config = dict(
    head_dim=64,
    optimizer='cautious_adamw',
    beta2=0.95,
    schedule='wsd',
    max_steps=9565,
)
Each number is 128 + 32 x the weight over its row's rms, rounded and kept within 0 to 255. Layers, rows and columns count from 0. Numbers have three digits each. The size before them is the row's rms in percent of the matrix's.

# layer 6 MLP down (transposed), 512x128, rms 0.112, rows 150-175, columns 0-127
111:135118143115159137169122135079158181094089095137135105153125119112127089132179105163124097158171130131152097157097158129121099138146116074129118228104052169153135086139146154084142169141107140106108155082111133135123149080165117092085136100171119133115155100148159112200164117105200141210158189092115172109104083159075123056094126101116105154155151158181096108120113097097157172124140
097:149147182128084064136125135072132102133137139132152101105127080125089116156127110186112124109105172154146105101081120154128140151116102133120164144103140154109205110133149146136124111056085182141093176084160059128154130080165160133106111152133153142094134070103149104140138115105132235141116111187166151139138164151087160069086083119139198106125180091144118130105092094142100206129141
090:139070102134139149198104140086201169127055164144120136111152124121100100121120087110155208104126094090131096111195135079154188150167140103107089123174107122090153107158156110090097130119183200135140125116162209105119169102182117170124120158123103075123135113120137136094133088114139140159097152104162166144079175101125161084152152154105127150118139144118066119132133052133137099077124
102:115136072112184118111105139074139111156155134170141139136159122178138096077110153112088085072125084060148093112132128146198187106092121132054107149093135147151142151150136167082090113117071145161144105145156180161127164133119156120110135146138134117142057148149113142121086121090130186142140109199137111143121070139142176094069100106094205192116142099137168137152117142118105162202125
101:090097076119155159146104105141132110142128080107106146184134091180132168095115111089157121173164137103091125112201110133134065121108133187041103106141099105120157176127139112208131116108121129122188091098095119140131133109161104116150080170126142152161080193098176142174127142112064140158165146157071127132110162143151099148100133085167125128144126144147175089125131208098061101092138
106:084131080075140076164091155180124102145130080109156121169101150137105103130135129115142142207082117132106142139166096137068130195110096112116147160180122134151141143132140139152135079184172192156176101059135100148090114114093122114123223142116097136148102145121123137091145082136132153132075149096182083126148148128156153141086103065123118179171111111155114132083148114156201114116065
093:058117134127174103159086167101154168164125115147109086190112137135078124134132154092113092123100104117122125144179131157103165086120191057110102130129119141181139118078101113113135176098153126121092164122147195105114150143130104123089115115133082116106198123099130108084149140077155142197146182101108187105117130143077085193110142170100157145068179162142157140130161144143046113118170
086:120177195196191101083106169145160073077135151162187114142092130184138127157098140120074092151136136110089086087107146129176111102095167143164054105184108147114154151112111056135095128103180133145137077117105169112095172146122113119141110153134127119082091137130127110147172072165173150071159121145090145083075191144088147144115116148113180121151118127140121118086113103127121143161092
096:145091140139152157177203155085130155125114069105146089115119123155105100131117086146071152099073144092131114114174152117104110159135081146175137166151066162107084144139098094116158122098144145120024111132107167135165089152147121148129143145172153077184150102167132137151159055083121071170135126106096118151097196181175120099137169135146147091123160159128093170058137116153098131144136
093:107127135138055134089175102124145081063120130122200106093119104097100167121132134127111110148151144096183144141059168172148116095114079180090150035082148106131169122140133139124040131100132092113147123115135116098144092118160115188106067120175195202143161129100131148080145117154109152138158109139166133146122089142125175162104131135154155104159162102144146150140169117124191071114134
097:104143119120108090115159142156120136112076127133115063132189135149155158152139149138132158085112215141106093133222138135155169133153174105108144153105128113136078129107098112179091089089148119090154108138093131144110127128082141129129081123119134167152109161102156107114164170117124114123132111187083159129092074090171166170135129142169188110036086093117128103152133149148036061156084
097:116142163152164128153159172113119140110141164150139096129081134134102145190097151088157083094154125113059141073195151099141174133092089083102090155112059127135190124110160067117168126156136075190057096080137110153078118130146145108102120162081111125151103142122097191148072101132147133181130119145159138128150108112168111102183123177130151122103140076144120096133206129126111151085175
108:110179086153239101145145161140098114161131184082149123085111125076194109122221123120108085144133129092148154154101088156130069128144083177122114133180138150102080132121056122133139118131160146144092203086105117195115132143100111126154132125120152128104147100090149145064131148186099115100083139149137171117106072120081127133172092114100127123133118162151167089148096150152115120131091
101:195201132174168154146172186176122121118144114170162078053136098093102149060064118119130138141133199144106150167163109099168114111124129149117126152181122154038076116118155074148125148080161125088152123132104124129097122121164132143114079137169105087153141106120155100122127126114114146142121090100088131128177124145161156150115117095118081118162202096144137081117098081154098135080075
095:067147153162118117095159148092099174135116133149196124140127145145085159153128154179088172070110149108109173120066128148130141100181173064119137135120063166087148151163144060115085083097108121130119123174078117150077117161156168099189114147121104099112205082108088115182137144074107133142163094073138091124109127129150189170091123134154142132136146130108150088164097099153133168101105
092:104148099117162129146149115122117075160090142080164116148121041139111144163145138085106127101141112097131109122125127102117144127138038131057063197086101137150193076151142115170154131075145172133083166124097157119140147172083136146137157114105131146120121198130120130150158091142132138116095101212130161134140124149172098086160132129090216123121136129098096077147140112215093145111143
092:124178127139131095106118057158096140147078152103166059149137098105087103085152170110150064137141134115193124165177124218136143128089170142168129116063173090119160155129140132102126070174181091162148074094170191142171132140111122123082098088137112160130114145125119123134132135131165185167167104129174110132120074093089151100112115170114134147103070097167140141102158096109157108128168
100:053120083076145101108094136169154155106177115083137122140151108186129165127096164085116083054153122096083154132177111133101112133135146113103205162137125109142176117113083125128156144169079163177172163167084128125125122111156150085173095146144077154146134104126134200124116116131086094108137119139123135152083135108106131115142168107144138108154178135113137117082119255081139169140102
106:118167125083175152203154121162112134124112196120080118147107092113159157133161150125154178144115124204151143118125101121131129090129120159110122110182000124113112155101185108145125200052109157126121112174140126121117143102103135176125096102089123193159136129085160113083145117132115115127103115159091116138130185166148112128147155118136129115111093109107093124135067082193136106096056
104:113150073156085086082122101108106139160122114149135152096132135139121127072149124145125147132100057070123117090169133163146141179149169189130086105112090098104121181134118162119159092062107151166148106142161164110165171145153099136174125064122150101118122149126177178153123128120142120084072061084214167106134104133153137111172083142140095143206084143121132199106089086131133095151121
096:100143152118201150087153105104091075114083122153162112150158068126079139122097065100164107112134158125133135156168104145110134129073159112073152114077146115171131172182060114148152123096085151094114131146090077081134171135139198120134185135100167096151158121130146146065099101137139166135178093134118191091075079106116170198147146163106150123094127124072172122139138143130136098157101
101:156115141133174103103151122139068150178153151168104128096141116072121123144156145175122113070116136135193104135080147185131182151152116102104170136038153086152132141108137165134081112119093110117159123113113062189190115139136105066125068153134155140119134111131118154196070135165149103116130073133106132093067169103196125093161144152089121139145112144111100138148186103094129154165065
110:088134041159151177124121118108122065165157080158179095127136102134111124108094186109128199104107205093130118155091122121182136183083146115160110105101153109137148118147134131160118155086170156110106130080142103122112174154109106125203150124130171186113126161136109140163068095073124096134157135142080182137127121119111094113142098142079117110081173186142113152148081132104197088124089
102:037109088139127132146136107142076142082067144077105141150159068147108158108094146141102089095127126110131130136163139148131178115106161107117155146200131088090139138127129108103085145089183194157151099143150115072164118068074170106123139102146111062151153158131153118138160055122101095159121118199115154160109172097181178167152146100136097118123162172192127158152117147136160093155113
082:102134170175061123094134144075150083195127161132165104157111089134124175073136151150114082118127121092205134094064170144159145138161154120108156082142115086155163122121122197115164115155161107134134060121152095142119127137059124181138130113128135135119092094076087097109099156188157140110132135101099188119087177124129194107137093150121162112181066092131163159144115081120095132154111
092:089123139090118110136108155061143103093120186125129157131101113160151152105161174120149143113151136083120127159037079092073108122160124138155133085188065229152204177115115174119149134113148130120131132123085175160096078106126143142123117104108137152119127132104136108126103091094099121132142140159060168182113164084120145130147100125134127157136157060103175131088147131116225128146086
# layer 6 MLP up, 512x128, rms 0.121, rows 151-175, columns 0-127
096:060188100175115151172075079138127134128159091123061132125172163129087165135194161062154184113111135122101143131121100134112125123147115099142104068090116122140128152110135114170129138119154090206117113163096140134104171117128132121091166115156139133209115160096115105132138105103145099148225114077161088137124077165073125104156121169131152143153120152090122121152154039141155097111170
086:172173104133162079080189095193120161092183167110116175108197134107129132117120165058097142183143134146127139161149130149133112127064080164117121128066172124162112135095074142161161176118076169098155122112063078118115160115144172143133127092136131168115096121119158155141078195093161110120140096177125094164130102148115115121096132119150143100120123094200129083127129120072107105133184
107:187164168208120122124089148063119127145091123127071163136146097116159134136093151126139107099128087104152160106106117111097151084117095195120109120079142165139037132152035145128157163104110062176129144125198117162109127148113122162152179163070154122127124150093167102118151124072108149146149133121157165091136150076129158097128124118111141113211092111140162138150114053114128156106126
097:130219175140112082160112105180080131213151113156111117131145142091093108087114132170117144096133038165186073144077120111137120116090103091178119144107171131152145139123124096089143138114148078155101127104191149120125146185120148140127203155149123091086117124155159151075116132143163147123144168135129170168132137133150186050111113107079104104140136105111145137154139052119141146176137
101:151093114155115186119134126046100134117081143130087175135134153148145146137114136101132113109143150120191157146113128132123078121133156150182147126122124121133104095083061101088112080151078175138140142141153133104121125165219149101132130116180109175122175102131101092094139124138180088067132109225147157209099125116102206094157128159145089138120139118140120068168098085089125174157139
091:164155141131076113114166087148106116082081135146083172129111172136159180078140101119147119119053171142125182151119161110142063144109087221079112125126066150152082133154114145153087138097150117148153105148153104114150120145181131098125146117137165141148053193129132109193100121172130062126075127087111122145163103127170152111144138129144127172128102129144142057122096081141112208134126
090:152075070081121142164132145120065153132090098095174165121186173087081115045160132164107132126107145160163165110104108085114124132139094129136126156143142134146090121088170132130059147173178118198134139147134122094158116202100111148100160096142146159099145071085177118162088120131061109150139163127145052182142112103168084141127166126151112122134189096118118104144127121106168094169103
095:142102089187101136102084152138117101109127121076127143187159108094125095161093104181187098152181112134139077119123119114134116142066090155090171129089139186131210100117107169163120162052100099133137147113136118137104123149141093161090153105078144144113147158116188042112168165155156150131170102188132133162176108096116085160133098090169141109123098164124099092086142095161149112074147
100:107124126170135113136069137086120114107071197174050098168106118156210113162050101155170163172113149112152206107113090104137145103122140136131111144128142110180127091138111094154154125131085106155143150163149097155071126147092107145074170123108116138121139104162149093129077152143130114067157155175145127130172106097142120113122103130106108097082082141103095078215147150137128191124170
098:110168062079099161091123212125075124109208150108162204094103108099179110114133169166096084169122067158100169110127132139112076103111098138136120128117153135109134102169132136154111182170117156171082099163147085140128090182166125139091085153120141136126082154130137080188140140148157134100127158084154075139166121139089161147150139100112098134133137103169173112189090120132127113082178
096:196121159098112127085110147117123065103088089146137123144156044148170110067078182130071142170144122155138062179132133116128103126185146124124148065114141100146069087177154192108129157144115149094163154128126139068135172105161102103124160126137143165150141191119117117074140216152101115093097165112123166122124118132158169152111110159128129171128135157176096196116111087129101112126114
098:112189079129118171137138123183121108131183132110079138135157105154105082056110120148117167096116139114196114182092138064120190116147135155153151151082145161086130106182127136140140190191113097081139098124110088053041108095101182087108084149117151152115089160118143122163102180140174165121163121084117157137123080144172120081171103096162093150164123145142119130141154126131131112128150
103:194118140072127125129120093152099140076139100099149127128174130124199055149132131180125103130121121124128156161103141124110167170107086148133136089082161127118138134077139150107156153177122162157155164132080130140173116142116113134046224200121164081034105129095178200177074131119151112130157154154115120142088086092114090145152147146118135101111088171130095128154142129109152138167132
092:140166136149107091163131077074147135109090157130094092130119160133155144112140164079127108125086129108160128133148113099090124162132059215110118086108201064103160137112110145157157151137124092169119154128127107097086058146067120179100133133063132184115121197172079147106093160134150136145073107160177119188127124121126114178157121152122107156112075145180068118107140156097091135120172
095:117119156146110111120148172137156161149210085174100130150194098142183108082133149148167135142095135117182179170145116106123058069113151065145206084102150114140104169147098155072163158134116043171103071147085129119119131104131100138139090096142125133118142138122188101130140123113132141126156129095077099095104115174106125128132148154173116126164171143171137128099051100095105181117164
099:124061130110056133162096166160114166137178165160148117196088061100185136140114052167163129113133118155101125111119100079098132171149146112080132119090164144142143127094149149121143136124142080139134130149128145113066168115123135140112095062147116131077190105168076168094120164077181109115088211165135098105169120138074114076110145138125100184129133152130077106127107141115146114174149
100:214131093185134164118184116118139086082114142156062123106141105147146079150201096093174139132075090114160129159131159123139136136136085168147105115140189090112122124205084159098143105126166110153164106123173116116137126095117143159120158132146116129103143153129094069148132149138096140126110102117051066158120123099105197136122157182094165128149135143132177087208143065092095114109145
098:126162134129085113135095108141102167124074078154197102144137149087173084162160121110087129198085141126154114136148101152137087135134140101158132137078188112178053076160092148085157091181123157132080116063125102132127106134204122119159161078163107128131089122147094123116106189070205156163150163166153129105142116139102166138088158147115171141149139108178141171094156120099116098142147
105:193100154115124062162118114066112142130122118160150124151104110166102076100088153112195105207147099157139132210121077090134101166065151068124143129098131120123086150153101130091150149124192109167130209091132112196083164137174125078119113134117135136138146096133191139170141124126059121128170130118126066117125098109104122118113133191148133113108115082155104072113141155109141107129148
094:182201161155117092092122141140137136167171114101050179099090160164152087136183185122116139106156079114129156131110138122109181086077124196119136057137128094125118137109111113110071154173108092126119174157133155118115104125142073132130156103204080148083126161115078134131123128073088124092063103088111119175106142127120105144158125080121151130148105098189124120157117154187105166166141
108:098098109128125058202119166102135114166077170117055186157131102105171070165127130051182103149124151123136119158130109124139080150134119143130118128104130096075108120215103137152123132082115062140162160149113106140095181180135124056144126087140098135147208178112116152140116149124184100134156145157086103160115118179095141162130182092149115109129080118146132112084134111130103107090131
108:117149094133110114122129103151149222148091096130080101118144069170185134152101077109125114123106128140131064149120102163094160123144184120134143132123116143138134106134124125111077093170160115158170173096099055142162157154127143136059107179156098124090097188155121166115120137078182079131032223083116090163145152104147081148143110099123146153136133098178140108147138136128158133162145
105:189143082124130142116192115134162169026181145127102139127187110106070115118067071077115140127115100170135131115131102129163102148127093078148085155091138127141108182145149168226124141143084144107146112072152063147112122128107128125117168138164152141110107104146098149108090165118134125126116137189140106122175137124149090164123146125145099083141134062198190109187097123108146116120133
095:201152061151143114152133116140098172064127096094099122105102145141127052151136140087134181177160145160078155149135090123144091131133087101146152115146143126145121127100119106138086126131102163108150192082111101104136094152162151121108171065139097163081219139171143172142169111125083080143107138113139050097147134145122121197125136100134114114101192135136071117085131141117120174053127
093:158075147138117182168135163136110080154124138120151162191165086052149132111106085077128097151135083167155101163127157156212125086149185116137142143019117134161122088125142100138177126041115101110161173171157122112113121129144129119126141165134105126189165142133131157138128139095104031106128126129135088145152083126110117101153148119147128118117161166161114099100128108188094181127134